config = dict(
    hidden_size=256,
    intermediate_size=1024,
    hidden_act='squared_relu',
    positions='rope',
    parallel_block=False,
    init='uniform',
    init_std_qkv=0.0386,
    init_std_up=0.0386,
    init_std_down=0.0,
    learning_rate=0.00986,
    lr_mult_o=1.49,
    beta1=0.93,
    warmup_steps=38,
    schedule='wsd',
    train_tokens=475900000,
)
Each number is 128 + 24 x the weight over its row's rms, rounded and kept within 0 to 255. Layers, rows and columns count from 0. Numbers have three digits each. The size before them is the row's rms in percent of the matrix's.

# up: layer 7 MLP up, 1024x256, rms 0.277, rows 478-577, columns 128-191
# down: layer 7 MLP down (transposed), 1024x256, rms 0.0976, rows 478-577, columns 128-191
up478 104:111123111122163132135099080147175155114141086122097102118142170168146152106120105090096152109126103130088095128128142145110144132121140174107146134082110128093143136072107137161084165132113118
down478 107:133064163129133163099129119112157117118124154110108119122133123125167126140153142154128119165133129130099130161133122165118124099121096175162129137093134138133098127113080145090131138104157116
up479 100:095138133135142169098131150106128162132129117140144114074117159111104129120151136130128129132139125167133122111179110084135148121108106085130127155154138120161133153134131110116124132139102079
down479 102:072178061111178138125156157133127166139115167152140128160131100124126121093090138097093125135139129170091102135109142164123094109151114128166142119190125154127150122151095082106113142132183114
up480 103:156130125122123127123130091123113149108165128078126107116097135112125153073164099108107120127085098149112123117122134182133147085137158141097108121159151094146115119147117146137157132126100131
down480 100:152133140090141112130119128110093100149127117138102183131102103134124143137171143132159148119104180092134092121125128123131194175119124143126102183101165124145120110134124110086126086162128126
up481 095:144157130059165133159114130127113141149125146159096157114089151095133181095137144164110156128107137109155101136133156140161073123085145126127144149161100105124136106129170120107041137130078119
down481 100:155086125065117098081134145152141141166148139119144138128124153119155142131073120122141136130108129178144124092098109128115116107096130133095095123155158173140159148093126129108107127148141142
up482 099:139102117114131165115133115118122166130151148137171121151156136136180120124138134101126163124123113189170091137142097124138123115115132139103123114135127122136164117107147155156134124127128099
down482 103:091157128112123116124111107127114134125160148178139124112098104136049114106127113106150127116124137164109099132139147132127124153103123087125172137150126151154167194154123124106126104117110148
up483 094:122135121103117153133126183135130160114122114120108118137095143136117105152121172167136135132131143112099114162118168088115157124103127158163138134087074143096143125153090154120105143180086165
down483 092:108129141134115098165135117142109118089141137133084166144119106147135078151109132120113121153123127102148094102192095136082105141092089147133105132147167105105143156144126135131102146160124126
up484 104:142134110129122130152124133128166109098129154138151135137154066117196094119127119126129119128127144144135160119143164125153093142122110127090143117152081126122102104141120150139125120134164119
down484 106:133151138149111113152154133098131147099175155076108149169120135108120143165101134149130107124141151124125128135129124091167108101093121137121131162113138127146107104158125155108142081122109102
up485 095:127126139089128138144108175146113168135118119127152104118111128160110083156113179118111104125143149102126122138148148129143143132139132158164125122136160124109137117151120133143127131128141174
down485 096:112110129121110121126076141119114095157110096121152141097093119203122128134154152161131150122107111157132131162128172127153109121129143166139097170112151140145090096148138133129106119125120147
up486 105:142107068121128099137137116130111139129146135113132124135109106090184120126103166110154150131093128098163097117126100115109155097146130117131135112115120132125104130136095160172164126104104123
down486 103:151149128118077141112122133119125125172122143124133103193164113128149123174122118143125123100144154148132148076093118146151132142091101102130108109118137093135147136152152103124110113146104101
up487 104:162109143117111113141099143103106145160079106185102120134155154136130110127103126127125125130138140104111119115102104128136109159099132116116175154117097156123114114172148138153096097139092132
down487 106:130137148108103137167129094075170093098156139131144142149148146136143113116163098138107167105092132108131129121132142090101135100154137116126106143136131155114168131124163172109165081135157108
up488 095:153170135142148086125125122142127143087146111091147138107095130154134117146137126182119166135138130171148165159137164119176108123127066169108149105113137106119078123134123070138133097133133142
down488 100:103149129109155116180078106105108152124116133162143097105143141107129114100102101107132129128134158138134095123113173154115133139120145124095108122141132196144131113154111130150153104158130111
up489 106:121139102174091118072151137149144124127100145146089121158134145115166121108103067121145133177130096116122143124105105138124136122153135155166167138147122111111183080108111130121177145096162171
down489 108:124068100116111152128133169124148137139102099084139150142137091105151134135101145114116101135103177136119143142097113141153156158137161116161140157155106125172095124128151093133100157130155136
up490 095:152124119129135134146139104165102140121127182125152141169126129111095109135144083143128150162118140098126088120104142116122045155121113159113112104166111139117165109131130125121115169139112112
down490 097:136153133164121139100122120149131106026122109125132126098123092146155144115123129160122140121147171171171129133136105159122154135081135149121099129139172134131145106152135112169132092152133133
up491 102:139127143129149139109148126110170109152130129124132163116122141124138119106112158154139120143121136115120105149122071108163119133112121142097117120113165159117148118139125129106098098116110096
down491 103:090180124113118095074151134112146145125129133163143112112179115118126156111124142135117125129075081104134130123119129135133120130132154114169116149088169086134059164094160140142161097101123140
up492 095:116143129107091123130147139164107110125128132122118127155137148173127113075072130122142129125118137107103129107154101143146145079154128084108104102107166102145150142121148092141135175106155122
down492 099:152185150152130165146089165163091102159126095117169137101140123145159150078121134138123116120114118134117143106092088137104104160130090127102125162162091126153156126149124093098088134149128141
up493 099:113055120163142156102121102092154144140177150150127123121123142136172166115115152105098092130075116116182142107121131053175150147126164129110181158148125164154154111114160168136135139133154146
down493 103:066168127154142148137108141129106121111088118120158152100105126137131074099144145120157159102149129138105153100128138121128123122166153149101132101127169119120091122144080126153169155099152098
up494 099:157101138092088121144098094128116110155105152120131118133108066100121133125136095140150095146149088112128157095113152109100127119155143110140150142145122114096128104140129115145146163118136116
down494 098:163118127118094075140097133139177123154152154126160163142122157103135153138145145153120126132169125145127160121116115080111084162127133138152118103124108112127135154096108124137140138134165128
up495 097:119147096100148165158160131114160132157119112162157110127073127097136136132107149098117116116133106148175113126120130177133187096146089134113146065106141093092137129144110109190106151104099117
down495 100:122100120130127133122121132133147117148171146119128136172128110119104119128123160098129106116144091149103140161139152147175120134124172138169120103180112120108139144107132140111137144142115127
up496 103:139146125098161118096067113148124136167111170114131122122117138098102099154115100133108124086162188103141163119137098135136158093176129105099116095136127157139181119129127153141127090097117131
down496 102:128150138144146099167169097090078097163099107099113101105154128126137122116102166115129098119111156104147158127149110139150124102121133156115119137101153147102095119165102147084111134123125143
up497 102:128082172126160154125088111115141121129157118080103149144122129149120162100105125136136125106113150173131122098145119124135143124146177129133143109159157092148130085076145142126109132123134140
down497 103:136185119111071117132162167155144100162116092121154132126111120151104161104143118113180163133144094115142143088141115113138117176080092136103134138149129140132151149109120131119130098092146123
up498 099:132090087121176124130130107166090135153109100170125106118139152119131087110086159078140085148143157117132137169168131113160096095169109082101161123118089070090151123125129111118128194122127161
down498 095:147120107166095084143174129113143155145142155115110090121135103131130090160121134167114144117092088133125154104101051101128105143089134149115118163123175176102153097144143121125101138134139090
up499 103:171148170116110157119094127119080135125130103191185137180110116148110178161129107169128136107164133148115133098147115121113123090157150107151096157101095122119152129086089097128160162141205129
down499 103:125100092101148123109145172138135119091176155149142175107119143137134146131165126084176145110140174133126144135107116136126157107137106147127136124077130076147117127139159154137134119145177160
up500 106:129132165101158160102130151123115147166141130141131141113115136143115149132090169126158139139076137100161159151109143169116138155110162127095148115093141182123128063130123136104144162126117094
down500 106:133149096114121138137125116168135174120113139141078098141123124132114152140196079141153167135186176127079138076100156112086101141137154161148125128131090142130141150093125106127113108125161156
up501 100:115103137124116155132120162146111183168127140143164111125128149105087118189110145086135104120161128151145126153141107108134122097155116103143159111132145138124122108136159099128128116123185104
down501 102:088129128165115151115136143121093159134112083109139127102083179190144133121087125105112189159083114077119135140100135136108121122130091156131190102132132122165148093093114160112138112131137142
up502 105:094120123182103161150112106123115161132110134165125166124107103159105164124141136141155092043103125135154157082151079140094144106132123139169130125102108126154126116142128093107114126085126153
down502 101:096135080075149126136105135103193138139122098143108131080143104129143095137134124144132149132132128099088090131164132117107112134086115115115108122129162090148142119156181137095116143154156128
up503 101:062137107122147170148079128166136105124111122109182100120145146122154137122130120104113129117079119098153151083124153077104103169142098175123165149109101135100184132092136100123126134157142139
down503 100:140117135117129148083169148141124119122144134098120136119118108124139063199187116144143125188117129115143095127137142114164143121109142130139098112081127144155127113155164111104130077109086122
up504 101:135121137108132152113089135117149170090100083106179112061144153163133118118140164192148129131118142133136098090121171155120100128171148121050101088155175154131150132107136128079094150144088156
down504 102:168118128150113148115144172155174146107163136120100174168127131119102111128148131151108125096148177139120101122107089116128151145131128103147131119158142129150162116110148123138102133117109145
up505 106:129088084103134134141090127161105120156142107094134109110151141105143107078129099087132131121083122121105157118141082148144138126117114096149113152129115129089136110162135118124112128149111169
down505 101:131116158159069110122122141120120127139150137107113131141126179101121136076119165132111151156132090171186109120087115147162104130133093087164101151083104117107109122141158138147126158161077120
up506 095:096158132117104151156111071082129147113112111168150109098135184143144097126103095103151131133143129144125177128137152093097135180157174172061122091111184157068100145109102139123138097159110139
down506 095:172158107154104090141148113142182080119123120139139107158159143129097144135100110144125147108159173094089133131122143142111111166104130151097132184119111133129173100126083129087122116099123149
up507 090:131142176117099119148180137123123147123139158132134161151137143089092126109126123102112126098115089135174119075085147137117137143117127134088119135122112093147164142142073100135176130111099149
down507 091:095145143095141116103131154150126097120100082112123149118104106142155159112181094096108167130124109105154143157156146125105139114116120113107092061127142141086129113128141134095142154090193137
up508 100:115145144088162125114107104132158190138084074133092124101112110132123142092105135155128110144118135095143078131117038184103108121107110123127173123144141142143149116140091129145149122167144130
down508 096:100110174132151065164123147139160134115102139120116132085096135139102108109127106125117106132152160081153186075106129122148120126134097118125119137127147134110100128128104166134187134163130128
up509 095:134172099112151108134112160157159144147163134124136161150163102136122123094068144094157101139110155122110122119113161118127154147163117100112129121132123150142113113102126183118107139115109179
down509 096:128113137157175091094095096114114141114176155163112125199116103094179100135137097093063153133139144165087175154094157130129136114136115124148128131137128128120148112122154148094089162077105075
up510 100:094126149126138129091158094112148095151160123084109128147165164120135161123097176111176093134108123186147136146126139151128121125153180115110134083130157110119145135111136093161146109096118129
down510 100:129105133136118117119125096141122142101111133122190107104143107121165132137168156163119158124098108117112130146160092145147118123174083170127114158154097119146111135147138114141105114171106140
up511 101:124086140152143114128084158094114133053122167114174106110140139163132114129119151149178135118135098090105147188154141146137106126144121190115136127114122091105112139086132111144124132123103133
down511 103:137170136151141135107129125168095096109158085169114137127123122117144077104147176111081159131125127114113118154092103119154130158107133116185144089104117151146159153159062184156146144135120124
up512 100:102147129133124114101111124090138107135122141177175157138145140108144127093128117090147141178100111082123129113169094141181117154062099092112130155175128111129132142152090123149112103137074130
down512 101:152113139119161122073134137098104141140149179091091108100140111131105120118155107126128124148115127171109154113154118106078128125095108159175141125154121118127156082125093116101134124122118124
up513 100:134132113131149093110124117111132126138091147156149074142149124105082120148122180085138120154175147135150126146132105144138124097147150146130114150161113079140122140113135115150132107176121168
down513 099:133116088116106086137147128166106092121140132134187135119189101147151134101155135164115115109130125145120091107130127130144141157120132099128086111112098107128128109118163124140145181144137068
up514 100:092128126164098127128056118108125162115126116122133157162117089124127122123104133115192110160158117145121112136139118133109086147140139139158172128111152056109098149113149111121122116149147169
down514 103:163108147168132108115145144162136157126073149121146119116121114090070128145113108151157129159063113095116135121145120088081112129124137139157101149125122125123157102157176135144159105131092153
up515 088:109152123115104081110176106123138144108187152176136132174144161172115109130122122124153130132143118141122093081159137129146120111156124159124131115095152156154133183146167147165117117136143128
down515 087:130114140157155132169110088071118098168134105148117146102112131130114168139114119186122143107117127130119118139132109111082157163109164128151088149141096127120135126124097110117100176121137096
up516 100:143127137119106134100127128123151107137143119130103168115096128167114129107117125124131153116124122119199123110083144129176112148124132129140106142153092118138113089119160160131128124094137129
down516 104:131138166147160196135112148123184139127122137116120152092119092123086095151115109104126154115134106142138092143174157138157130135080153137115092151108113075125119119161103132110141112079138101
up517 100:124150114152116150080166144151099118087093173192108118153105129102090098112140154153114137121122116157150120145156142095133134067129117131101115184160086106095124143133128134080134148145102170
down517 101:150097150131122100115162114147129144113130089103151161139209139150116174125103120136094098173120111089124112131106169129125111120092100143112132155107151131156097151110118130155106110138114127
up518 108:168174175127146193194152114124167171142125103115126128111170171157143147156159167137167164113131116103139129127100110100095138127096116113082136127104153138134134146109133116164152097122115096
down518 106:116108125108171133078078139113157106086122118102112108100121131162137154149161141144129165147116088144113134126157140148096109118110096158120108148133140082167097161138126057163113137142125155
up519 100:151152143113155137085150093145112088140118149137151109143117117143153129153124107172131139137113118169113109110114159133113105156083096086100158126139135112100135116157120146153105191130160114
down519 097:143100152139104137097130170092142112128163114101138127118079123132087108096085135110158137090128111088143127160095125149129130114110148134113132143100125114113141159096114149097080169125109136
up520 093:105126104098141072115148134157158160111146111111090152099149121089135156137143156102115183116117112100123083103131141093159140147104143097129130115107144159103131159138128147110141135107073122
down520 095:097112122165144181078135161111092117074128164146125095137078087172117088133137131105082108101099140151110166133125138122088116109110142135122141123171109149147177102149159121118091110169130142
up521 097:138129123120136125118075138122112147143155113173171123136124091087099120167116128123136141140156132149111088132141127150160113091131105170110157140172093112100174158111125134110135112151094155
down521 094:118135157165104147086123130154142107137107132093139171164141163128184153099094102106124135106129113084158145121107110138120084130127166100131106137094150114101100133124117132170148073127135108
up522 094:154111138091126084130180149142118152160133161110161115105102105116150122114135128118114106120119094119129089090133125127138166138084134130136131112118130172176130118135126155115101133135117123
down522 098:141166134125140103133157123142106149146137121136120158129103113092133153128133128156154136179136095173135139113132071114153159135151159139125112175079131107138140109111163136103170152150145163
up523 102:179161123094127049135129101124111123120141102109126133135080119114112148176143154140142077105122134077176103122089115125131159104119122122153141160096144074114102108112160165167105115099114161
down523 101:134096094104048148097154151149131145159166175147120137150146116106141111124114099128142147149115076142171119148150150131142087093108158115140123140139145152132149138099114109129140139159128113
up524 106:096129121159140146155168090153120131125136124143097088108157145157127124122107134114140103148118139183140135156111136080112133118138089142110137134087128088132162113144167134142132109127130167
down524 102:111109129127135123202138106133119155158155085114157100106119104101128145131145063146120070131126153148141124114148134148107146099162121133117113159114114159136131132093100139126104076114085115
up525 106:129145155135104095096136108088162138106103121105115145107128133134138102141113121128175111129147126137132123126120148119142121151159133114145134128128179137115115145158122117119132132127092133
down525 109:151145151105129126117129140152139127136128121155106159136144098149147114080135134129112067148054131148072113105156121148137147119118121092127105123149106137074102123092157117118168107119108111
up526 099:145143133158108092138079117119131119116112130148159086158111122114117135151129178147177134112146124076096101109141091063079105108114132073120105174144103161126138133144140134163105165126158117
down526 100:118096128152137094114116153101105122092130141120121116137138152120120124168133090131086156127134137122118144087145108136119144172134110166157143134142159138091096097133123133099175131065176144
up527 100:129067130120126115113095160087110158146128164163122113150147109104158114140144114130187136158105123119083125160085154092122156162136163097166143138093133098113118137177131117119153141131147130
down527 100:130133167145135177145116135114163113112122121130157180088158174101142092152132158122068083094098183159082111140134121107112139128133104137118124112168140130121145104141148133122098142107129124
up528 103:159113079114147112108160154125103146154100119114162181103149170094122110129130128158131115154179166096110142144123122132119128139118180115174118128100169111139151163150120177128094080092162127
down528 097:151127127138102112123140143128161087168143130094143134186082145098114098080121143119164112135118128102135140125136106130129134155137091084124130109116130105137117151157110148122129107166111126
up529 100:129110129102097123157094101113157129143123142141091156109170165085097139128163142100115117152120077110102140119142111125173163169142142131148121180162145122126153116116128128108145126102130123
down529 100:130127098118141123073162120136151106161128119105133119157134126146131135146133108179107145132151130117095157110116157153106151155108116184117151110124140163102093203158147091098115131103128107
up530 100:138150077157148122138126108116137117128097175128103101081141127145197172114106115116139122128131122133198148107147102128146141137132171122135131141108116155134145121141115126102136126184141129
down530 101:137185123118117155136125152121182097097111113160135097123158114158063149136126115137123143127116114150109127125144120160121116135140115096123129133158142134090111148093152128112096098126155133
up531 099:132085123116142144142131117117135163116129155173158103116107159140100151126130110096093153118079167135120127065145148087143145103106116088131140135117133144135128140059156089171133121121163115
down531 100:163139142135133146143149144168167172074160060144136111145082152154122147125108098138140114125085139105152112122081107123120191125122117102148172121105131147148097117136067087101145110111140123
up532 093:141166071143110104152132141149138115120144142171106143123147142130155131107100122113128160114141111147135086135163138119126121126105122120163118154112084142098135150141123104097117123111093179
down532 093:161127110175105144146093172115119137166134132118117117153159062092155150111102131146094183111091131128145134158110105126111116150164126138147136079140110137157137150194118146145127121102118158
up533 097:120114128073133108167137169151130142102143122130168143182098173145119123130175108126134143149130118145160081087149107139111094151140147148121141112122119114137105124126136136159124092140121133
down533 097:128146093153089158148170065128149116105096142163156136079167146104121097115135121153167131111141122154129122095091116161099088146145112131137137096155116147148078138097144164122145114135139152
up534 095:144136085106118122064099166188110158165085155119081111116117165104074090114130076139147134155104179097157104094091151147114143123174154163143092149123105119117150115157122092132135107139077125
down534 097:114190152139143144134131154129108156142149121189128138086168105156102169130144130131119165091170122163158095129104113123110101144108148175121156101124133124098126157131132097107133166065143106
up535 089:112118086096126098111096108144150149128092170142124114121104153089124102129087106113128103159105135143154126112093141143112113104137109145155150127143166114133120077110114126165097162123107124
down535 094:123118134110177130093175146160127110120084109115099142121148131151101133124150139164133119138145171120121137158154144114167134108115127120135145134149111133181129119120158156128098145099128128
up536 097:137138140121094168127145150100111128142167149158160104115140147109142160129122194153125125188141101157166145179100154126162114163113157125131130140143088114134138143130118164140123111149142154
down536 098:140131168114122095082116115126087148111160143104093124145135128115104156080142095114142126074148180098077108121170118110117140098116111134139127142147139162156132121099165105158130132104162076
up537 108:109108145107129134145119095157126097133145143146192166143098186080113112131117130099153105144188152090112114132134145168081136102174164114110156135123107105132129157151138150141113128143117107
down537 102:136114112143103109126099118133106122117130169143137112157145103094124138118129132115139130105160101125155090072166083125150108119127148148109104120139153172125155116138140147178139096153138144
up538 107:111123105110140142121095087133109171138080129153128157142155118099131135150112133144122149094174153147102155134131130130117131106146150118144139200062140148123140157132138147101089131135138127
down538 103:137093121079112103122126154162140145127124137138122104125175118150149104116137123093105125155134117133133130162176154107093167153081107128114162140143128109136151162122174161159143099123088155
up539 090:169134133124117106141138102121105160150125172131130160081149161150132119117106081148110117131119131099150137118165162157146121143147135146170094136131078117125091067161145095145179140130091112
down539 097:117147110113162129122083100114069107133146118087092139079118131128140123146130104151098112079105113091094121182156135149126164175119127135141106099123140135094113113138186104131133147094076157
up540 102:139115104090123098124116113099155134111152162099120144116132097134163173136076112117119135120123143100141145121125132127125137183101124106142103155162192142161104118139109104170132130163105128
down540 098:152098146170119159130162130102111133126183138125161157131132153165083118096117118105111134101141127123150094113152131087166108148125141131136116127071101126127120100104109118075146121107125107
up541 099:191127073125125121116112126150132048135139144162133101131107168098146137135126171140128159128119156114123141145108136139156122150128149120168133125174051173161136132130109099126146137129137146
down541 101:140117094165130096097110121112122147142095141116139152169130097152109147116194188119165155133135104110140113100126131106088097095141123113150139101117146146173086145111106114086131128139161190
up542 097:149145113096119094110092088111151119099128098173147116150128147137139146138108176093133149143142152149122083113102123090181158083119119095160141133114087145141115109122131137117124132148109157
down542 098:092106117140117077135117130136131130138116136119068143146118133178099121115139110155109130145162143133158113094175079116107110123077116092141129110162125167132136118140123119140152152115095089
up543 102:136141107111118144135100106140121143112149140110093128091137153138123153141179138126190129077094119167108126147098167133121129099108147122151117105145119107083178132129126124166136132123115133
down543 102:137123148113096074092114146086166118147119177169161128127122130121155109121134136145150148162157102121145144114110124118148121148170154155132149136139080141129116157126129093125090122088116128
up544 100:091144097106114147117123134128128103130111115138147172134109119129109120104102174087120127140141129095078117098127151110131142152128104124138114151130089122125134161134129130149082142173091105
down544 099:148137091126144117167122192119173148106111114118117132139142076113133121146139092129126135109137133109155113140110105127174129151136140098117114156134136163109149139172169142062134141117126111
up545 103:149095135095134120160126120154129131097145114097152144131081190160104113092127131131127135197096138122116140114160142119108131124112143112102127142141101116160112117124163091126115124130106139
down545 105:166156128151152126104131173131146143101106153151101145113128108144125098097154118106099132122099130148101128142096132168103069148127092133117136093141122106160112094162132164126135131129133120
up546 100:147142139086114097162123122128150107153155143135112153106123102104124151131156105136154157161139121110098127158117131152102103125101197139102090123133164100126130161122125151139173125139140120
down546 100:126124078148149117163113098148080151155113107175157144127180127132102126128080155129084116119119151103119162148146103150115106127120101100090096141164121114102114106110093146143115161102099069
up547 098:109129133138132140171107109178123154150117164106135103126131136085142109130076132091063144154099140180109142081094134093163119159141158148107127124172144172101131111123152084089102132118162131
down547 103:139154143112118132142155165144118118140162114083153145147148150169149145140118181124152136126143084120132144109177107147121126158130114106093161137126072091140104119157169157140140122155134144
up548 103:111098147129105092079178115166137142101114113117133111136151159120136150089118107145123131116149123113150134141174124180164142119147114134109134141113178162093141101139140160144108129137127127
down548 103:134132142152125101141147125096139125142119135128126125100153132155145125139149135124081147116125114112121106126130124121132043109108140125156117144151106111159157104162157118125133052124121113
up549 111:111110117133134114144168146088169131106141102105146086137200158107108102135097108129098132107138149105147135157133148156141113099107120177104147114146122168129126137134140142135117123099093071
down549 099:147155119111151099119115128130162132119133113180151126160085172120125173091178133159170140133126160123151141152139093141110118130118156133125135085115133149125133122122126134151156093143144121
up550 093:113126133101079151152167130111100137115106133136115160135090114094132088154124107071109118102146139139122134128107140128139111111120145093140102145160144110152122170131189104153115102123101126
down550 094:149114146136100159141134081098119075125117123138177092140119146147100135142119101137109188142161110146133129131103128129123141129127148115137151115125127093132081110107097084138147063168110152
up551 104:112104113132125145166145126153136114132152128099148108139132144155143103096109143162067117150121119115105129075159091155119136138115090129146123157148113110105114164166111138091130127125148127
down551 102:108145114145111108122107152104121108112129123118124079128107116154141087141144100149108136130132109146148098129100159147066139152103100099113114097144146142118121135115109142146157113120124134
up552 101:116155147122092139143093113171133123102092120098119142136115171152151108152157098141118086161108109077137145092156105093117125105129160112097128121111176153104164153156106146121125138155109134
down552 104:104117084112096140096096106158078063092129107141114096138112107142138115139141127144136137122071081119095111106128130109136149146128120144154083182137110119149160132115086165131071111150125101
up553 097:161133109094121156121165132118146150128135117128162099127125164096108170144100141119132115162143101160171138094152118120106150155155063131142198124145113125132161128140130126148085127091108129
down553 098:132114085119102128132121126132160097124200099113107157127124122148118130152127157134116132161135146164149139105092130121138129139137097086135104142107091072123112157106131167152104128118130148
up554 103:121096167167142131113131132128118173105136183137173111160112135117167163124130107098161100149130115118150160142174192107179154088087139135127142104099199162103106137145103144119167126115104130
down554 104:092142109129119170102177108154174179130142108127131170111119126133153138169123131151134142133143073152163130123146134171094113217121109152130130145112104104132114089117145110155139115137113114
up555 100:132124113104135175127149123146168165119114105128112168154131115113100117126110141158110121132126118126115142103134139171114106141093096097129135182110094114154154135114160184109094139089149114
down555 098:128092142109121123101150120141133119174135126117079080120122104136160094152131156111129135097059138141151105185165124091119119111148125115115104129118143090140101108099119141103121135121149116
up556 104:145144168099118138120075149111075108144080153147116130139110094154079133155110137090109127140151123108151138138138106117136141129137154128087054112093167138111084122102138169177073093095130139
down556 097:142101141154130109105092182116121115147116132108108135105138158156136151143125123136114154144142119114103170129069085137141141162158114104138144181116134148144157110150146137105124166105120148
up557 101:183140105149126121121182150131137120127130118078159134111178154112106119131093132086118155105149114171174135121146135116158101145148158098167168110135117121125142129109135144115130125149155079
down557 106:147130097134133117123145144120134157132115140132159128093165139074089102121125135127108174125132111126127084114154093116132076115129127103131164122102131117124136110089069140121102128147139136
up558 089:158154123146139123136127150126127144130140152155107116119126121140137133094087176121157117167174100114130121119139121131140126110119164126205157134178125115073114125165123100126105103114071101
down558 094:126123110141128102149108140113133136131185144125080168117137131150118097160106166157150153157111101133147134133125136120107128093152163123172136125145150108139131177119121142152094089114118157
up559 102:130105143143155155081157154160140105166071139138156165153083124100085124104129111162143108128128116080114154158110159136109133124162179119161160114094146156167124126148129102160124121163105121
down559 100:217104126152157126177143119124133126101086086096119149124136120140092158138097136132139111102104121096158080153132100134143125132179121159123139146117122147134089157135121134156104082113126140
up560 098:138122125139149118128124120090121100130121125149127093140149133169138178113153101145127158163147156103137097154080150095172127100170116096110136108151122098169121164117172122137121061134174177
down560 100:095148130128082154139103130123102134121154136169082113094116137117132168101131147135157143100105155146122154088130121126116120107090113114137030117138132122115154126083140128128159115104108111
up561 101:127129128139134157116110118129084155076113069107118091103132135101097142153112131116134132120131113128120146130124133145109132112134156102172159145135125116132127144142165138157150079112118099
down561 095:137086143100112150128118104133153108097110148140108103140107115107106106092131153123130137108107131142098093151073128107126146146129098120140154118138157133115140121181071159163188100172122144
up562 103:111119137157122130144127140089146140164102158134116135133152142121087156091157161138135114134141123148166138145101096109119132153090127103161129140120182149111134121149124128102078135120109133
down562 099:155134113107131080118138117118123118133146116110099141099090128124167097122118116149139118141146121143141130130098119115123105162121098106112108108115134120106159114106103164091102105135131107
up563 105:130122141099133130115115128103107148125149117135121146122136127162091107133117109147127135111115122087136126131113122127130122129148123125138100174122162136135159143101129123073144129170168105
down563 105:125106149116120140099122167114109157123102106145152139129137118099163129104107127100129133124120112088118145164071118141083160095105149120167112124104109115126104078158134135138165119120108141
up564 102:109148118104107110106126110097120150144131162104123159099165132094113165149163123110153102126104123174148138107120124128118197124115105134102150126137140178096141128100133132076139170090107121
down564 108:123100098089145164117114120115157117157158105136110136129103127141118122133162137148143125147142097115103131106176148174123100127168113174141115135151083093088139113115137142134107130123110097
up565 103:134104132146128154074119103148138133150083135156108117095174132124136151115134101136160159078127144117156108091142116135108130105125105111131168108104103155135156142133109141123160131101132099
down565 102:108117059110148126167129202099135084117153140136158138145110095153142097116137124099094107149076140080115127109153087136127095117127157130138125117172114114114101159149136157128128139130097170
up566 111:119080128110153143109104129152137133136094094151161110125118133097148164124126083146121127125122147150152144088078154121104118134112130137122173172117118132113140137127133075095135094123108091
down566 104:109127126124114105105168119128163130134144109170137147119102078122072098133109131128129110154145134147167096137095145092167125097113111113082188118098142092070134136164107128147111120125126155
up567 092:112112114084152171112108160120124135102136133108142122086113152101116138152132090167116124146142110121127119136125116151141117135156095124139157099135136139108094105190175159099167128097124145
down567 091:114153137136112150156130108108122135161142129110106105105164104131157118128129100122102113076109143132132159163112136123134157134112166124166134150176109140112144141133132088088150100093109126
up568 100:154148104171111183161144125124149136141140174107140118174110132119144139120151133125121112125127135156125080129150159108089136158119096126128162106134122085125102155161100134107128121124125147
down568 100:118147167144121064108112121152114178138152168103125139141132128123139174092107148156111126119132131084109101137125129151124194119123129165135109147100118088130126125152117136184164108114166103
up569 101:122132134108141101128134116130134130134130108114106120135121155133107146140109095115107124115117151107144138173157111167158120097136146117082146134115113121108147120094088155137130114125159139
down569 100:116120093122143143137147121149150080138089151077101085150166133058152095147096120123128117116164096078112137119127157158118127110141126125128125132100138075118115131070139123132191134148136129
up570 098:149089133139163130114163120140114086126109125112119136169126147054120084118081105101122149162114095140139129102086129104110100120130123163142137098108116181130115109166095136120100126131123144
down570 094:100106091129130121143096141121099102140161064101163061142156124154150091121139149124150127106135066140092102140111108153113140149105132157069119112122131153166133108127139147095159107109143076
up571 088:125155182132161169147124115108121100155144102136103097133127156127138166137143173109116130137141147170135169146141114132133105136120150131112153123111147145109142181173125099130102093137102122
down571 091:074156109163094110112132147119137140157115064088156115153091102107160126158097106142166119125138128106145100122109142160152109089126144132124129129159129122136117116135189167116149134155093159
up572 098:117145106152175108108124109141143120102094105083119142134135143119146094148176140134154113134149156126144110072085176094102122123187116116124126106153150129103136090129138136139108124090111123
down572 096:096143153127116117128156128106116124150145102125152097122094150148077164144133127108107147091148155135138082107129161108113134107137129128123091113131123152149100066138165144100140142118099136
up573 099:101119086148133118132126133117156105133087092138120108116141132151136134157117142139203140116101101172152124105114130143161087108112155093125138130120149080119070114176121149133106151131118142
down573 100:164131159127165136071164094122120151139143118157111153140111154071138139097145109131096110148131150137128126135089169124093115107138075163118096133103082143127119119105129131161106160175146143
up574 096:176137138121141134135108125151084144125133116121153136106163104153120111124111147179128150116166157121134135108062123148137121145119122128077154142158120115095175126142191120124102095130155130
down574 097:139081094117150105149147130094132101120106124145090151135166158076135131121080135130081150159109146112121111127116133144120121165129167135141131117152147120123133183161124144143139114138121155
up575 103:095157155128173147118157090120147135128111152142115160090128156128130115152114111079120111117154127118083141116102169128092112127119181177118157119147179129142140180140144099144174157156162147
down575 104:154095116091114136087145126076127137083132117130110127139182161127142114101152132106115134118147097102170174099154090178108100148110158130125096130132171139126174148167097131131190174149059115
up576 096:126143137107084113153155151135118133141159127144160119115111124142132109129145153211122146135107138119122129164117120131155135153084168143131099132112111096108080124118128103121134081147138144
down576 088:154105140190130124160137157149137120135127127125109133114089152102117143167130108083117123115127130131146125111109114144116094110137105125150119144097134118115189123111132146119172126129165120
up577 100:149075140137148109119132133146118101134143094134101084117106098123103136139170129117066107149111130153107130096136134076148116142117112105156161115131130160098161138128131114102139111113130116
down577 099:129130124103186117126132168125138123176079107142136145139169137102133151142100155134137171153130134131159199152132104144148115130138124110150122143117102129165138118133110129167130164099100117